Part of a small language model's weights.
Training: a variant of Muon for these matrices, 101M tokens.
Each number is 128 + 32 x the weight over its row's rms, rounded and kept within 0 to 255. Layers, rows and columns count from 0. Numbers have three digits each. The size before them is the row's rms in percent of the matrix's.

# layer 2 MLP down, 64x192, rms 0.0949, rows 0-63, columns 0-47
102:118105152134081118144172117119105155149167138097185139112167157138098159165163148149114147155106157098160117135085113125149109114129205179159111
097:069151159135089074059090127121115106140132139126113160133123068078085101140077132136169125151108150091159134128109144167103081094097102110112160
089:135162152124058124092124168128132121089167140113164147121090178100134142120110110124156159099107094198117147135149207107175108117053157189164085
097:105189068110120100085107108128126126145148123076102137115126166158120146101085185183101150155163139098115083133077193116067157090129083176148151
106:122147112134103184093137104076130115050135136151139095111102172167111096115098150166121138180074072114144112101109090122141106118151104114135145
095:120151100126080144118135116129155098085150118136164142159127096072074131111122172180120129092130126161128141166206118121144072104115137164141102
125:138139165123130125127168123170185092142098167129091173131094170075159123125138099141116105103106060161147137103141131151149163101074134139111174
103:171087087134135121133116110120170121127143073084134083088156087154082128143080152111114183150115094099121129127101126099130149144077092142103125
100:107120087127124076125148136130124133096159169121104089048121038121117139112186101178086129154107088131164168141151126155153160078088118122126157
108:083148090129128147099157107114112203142161172146111152101095128144142148123137082149160183102132121117074173169167138139118106086137166109140095
096:095122165130159108159103096120154086162123065119171109120109132106063146122147116109139159157112150110181139171145183060184136137146130114060205
097:089174138127036119065160171113156115163159154150140158139122143117112112131162110161121128178114167124105103119171168115107126094108108127158145
096:141124127125109132147135129149164095140156160147091112145176094130168099059076188148153123145137134129081076121144155144091085142201157084105131
103:107099183126074120126123083126157129119111134206147161127152149128141096167085121143154112091150113191131135136132198103150165136096100102122106
092:099095182125125119137115110166102128111133157189165182128105151153084097159157122166118107120147136127173119049116135095138134118137174118177073
094:135156166117089188094106165139158173060125083084121201150096164090188065101117127105145096171072153095170127097073128125100154113132115109128126
089:092122154132105143131135083131096119169092132167093130081116176133120194107128059144133092141178128057114150126116160127149120117128182111133052
099:112129112137165147142077132120154094096112098126155150114102130193062113182107151085113166172132157138087112115120146127124126061118175128130102
104:130125126125031124122145102177174091098146140146136132119160129166108059078138124086124093114143076162164117166175097146101139149100145144111092
098:097159072136132133131149176093128112161150207091108094175137129078076185153112211147100150116172104167134097077185146121123132196142079212162090
105:144064159127123098139139124101139079135136107155122128093128112103071107131098136177115181043086114123137187152086153114090162128143070091127149
109:105086126133114137072119176113133166155133118130184110155143127120113166146150176122021124128118135131104075159109138153167119100121156107104118
090:119087147141141106102115114132113108117153125119077157151160124118145193115168115183143139135128120126130158130145117156093085112062116121096138
102:182140180127138085100115105118120178161123132123137154081109113154138033126107159118114128126107119141129200133131095148097132104119102166127128
097:133173174134117175108158115080114080122090127106124155111106111125126054126127134116189143132128160086143101103189169106091134114141147081125110
095:129102197125173171134150160169150100154111172049131124083072105109184153051058103143190054134123174158146139129130125172095096109161165094127115
090:155125147129156148135080079061124095111127076102140132182085175111165121118091163149131140125098114130125126097110092086181130128165091168139144
094:155137144139157086207077132173132129120129150135141131132162139093149096163095157109146131120088045097141079143097130165162161041107118207145129
104:134103159130146165109055165095196151148098079145130165108095117185106115138097121139142147059092184172132121126210061089153123149103129112140141
101:118169115125156125099082108144116142145159131128177154110109149130152105125120115104096101118094075160218098043097128136105154167100194183114109
099:131102203131108114141146142144129141157095163094112142147133169150193116120133115127039132140124172181219084146135149133155131100119157169080109
089:140160114128174127154162130117114144113153094086120126170159159128124088172078150119135152161181124165125124100132155088091121112113128137116090
104:162160122133144149174147133111129110053092081069214155116141140090161173120112137109188126149139134063130176092118116134117144113149151193132205
096:069090108128151128143094106129135123113118095118106164128085145112139141126155105163110133138156092152107142143165130118085161163145159134101097
108:177089129121133057110056172167153172136182157134146125108097126176149155112123114148146085136138048069082128100188149131095137145174114153140118
097:144110162123140108149105154108213151051172128168133173145161166078110106140167090119090116113081089094113099084098135129131107125097122155159164
086:084120109130181100148091089110127180090139134147144080085151132129102154073174123105110127209129141099122131095138117169048113104135099092137121
095:147171103127157128180136115136134121139139088136115182134105064099152152170135120136141100114171151062119142141122121131101098143127099108142142
095:163137094133150102132168139152091122042150098080179144131074147177079179130109144100144097121169144138135076128107168153061145132124137067131139
093:190102100127127136143168121193092104133155131142093177089159095114131116100157086118111075099137132178064122191164142105158146087075103189126116
100:148116124137112197165100115155142100119130131128099165120068097135189115135151211135152131167047106163161062156142106135142177178114095109141156
099:171108153128152145151112124115094175070098135185070085164158170178177160185147116134111136064157136142125143199098131096120154145158028143100107
097:106151140143111122097138155116091186078148106171124099134057068085176123119130112089087092121202135186126112138117136133102185130096105115150142
104:081088091128146146125093106121095130138108082102143088171130136125131112098153141140132108084137122118145149155124138070124113091109107117130092
097:112083135130110106102162141198117087177145136153106202119109052134165101159055151193092135157100123125139109097103172180109101076147158104131103
092:146160132120084121139164166114094106144122169066182147121102194142079090102116167140121128084068085119150128124090127113131120142153093204090088
101:095251143122156152169124057134154109110089148091137153134138183069133155113158091143073094155189174171138191107083125097125111155131102159087144
092:111096157130181150075103168135066128086057090109126110091134135138147101172116153080150062103121076116140152164145164093107094132139144125117089
096:093155110129106119099062197030110141168087141183069072137080133116156146098154133138175167161089161112145133140140132120126097103154095086107166
085:106164131142101107059087181144159180113151149135072120162077124096079153136101128102110136114130166173133180109142156129089128123071157119147122
123:057086134124108059138171139107116187110135119099166091175119119201180083103067161165147155087107137138137124114139208155122086150157134122146109
106:147154135128168135130129144126199186079058142130114093082142115187080077119153144183144105113166121175133143146118169090191123162136151123120118
103:086122118129062123165103195133060103113220147114117137162168125114136078118144145122138105093128132103180155138120103100082135152116169182009093
096:176129076134158149139128234121154132178130151056092212124194154110082120162125109088094142133115171162156140130102110103139211158119130147124166
091:133136079123170132140166161145117156079075132102169140097107114125104099131127107144085191147105103156137115133121168093174165129150114096128123
101:154096159138165121135147164118133044141135165150134154102109110105115119121130098131143111150117129113141123155117150128107152100120136041116160
124:082141162120129078108183147142063111144134236167189125124118092147140101101170151143136142158139177114196148141120186220093085105193172159130126
108:137163133124112136063126077081181094128059142119108132090102151114113091161081100119095180234160171072144134100092148136089146103104165062130109
100:113098104131111078146133146145154095084137153110098129115178098108138168129204131147146065142167097171119142169143117073131038090126082119095077
101:088108138136219165147161111123134115155115125088202071111122160091110121115180052077168147154068118088089099142070147094136154124131130105121100
103:088108151132162106146130147106160130134082116179087156119143135109152131146122065108094202146130151097120099143207147144158120091122092085125117
102:196121081138125129138102143151166131143127081105157138173131120106133101118103153147097169126144160095088134094111152103115141184130174167140131
103:213167098137091150160131113138119156077125144123143096096127124113112029118100147166105088094132128150163198102102110153170106125131122104151105
115:128142181125174102126168139107094062192075182135074108137131150084129097161138132171124125123072088155111142178131139138182127157116106153146132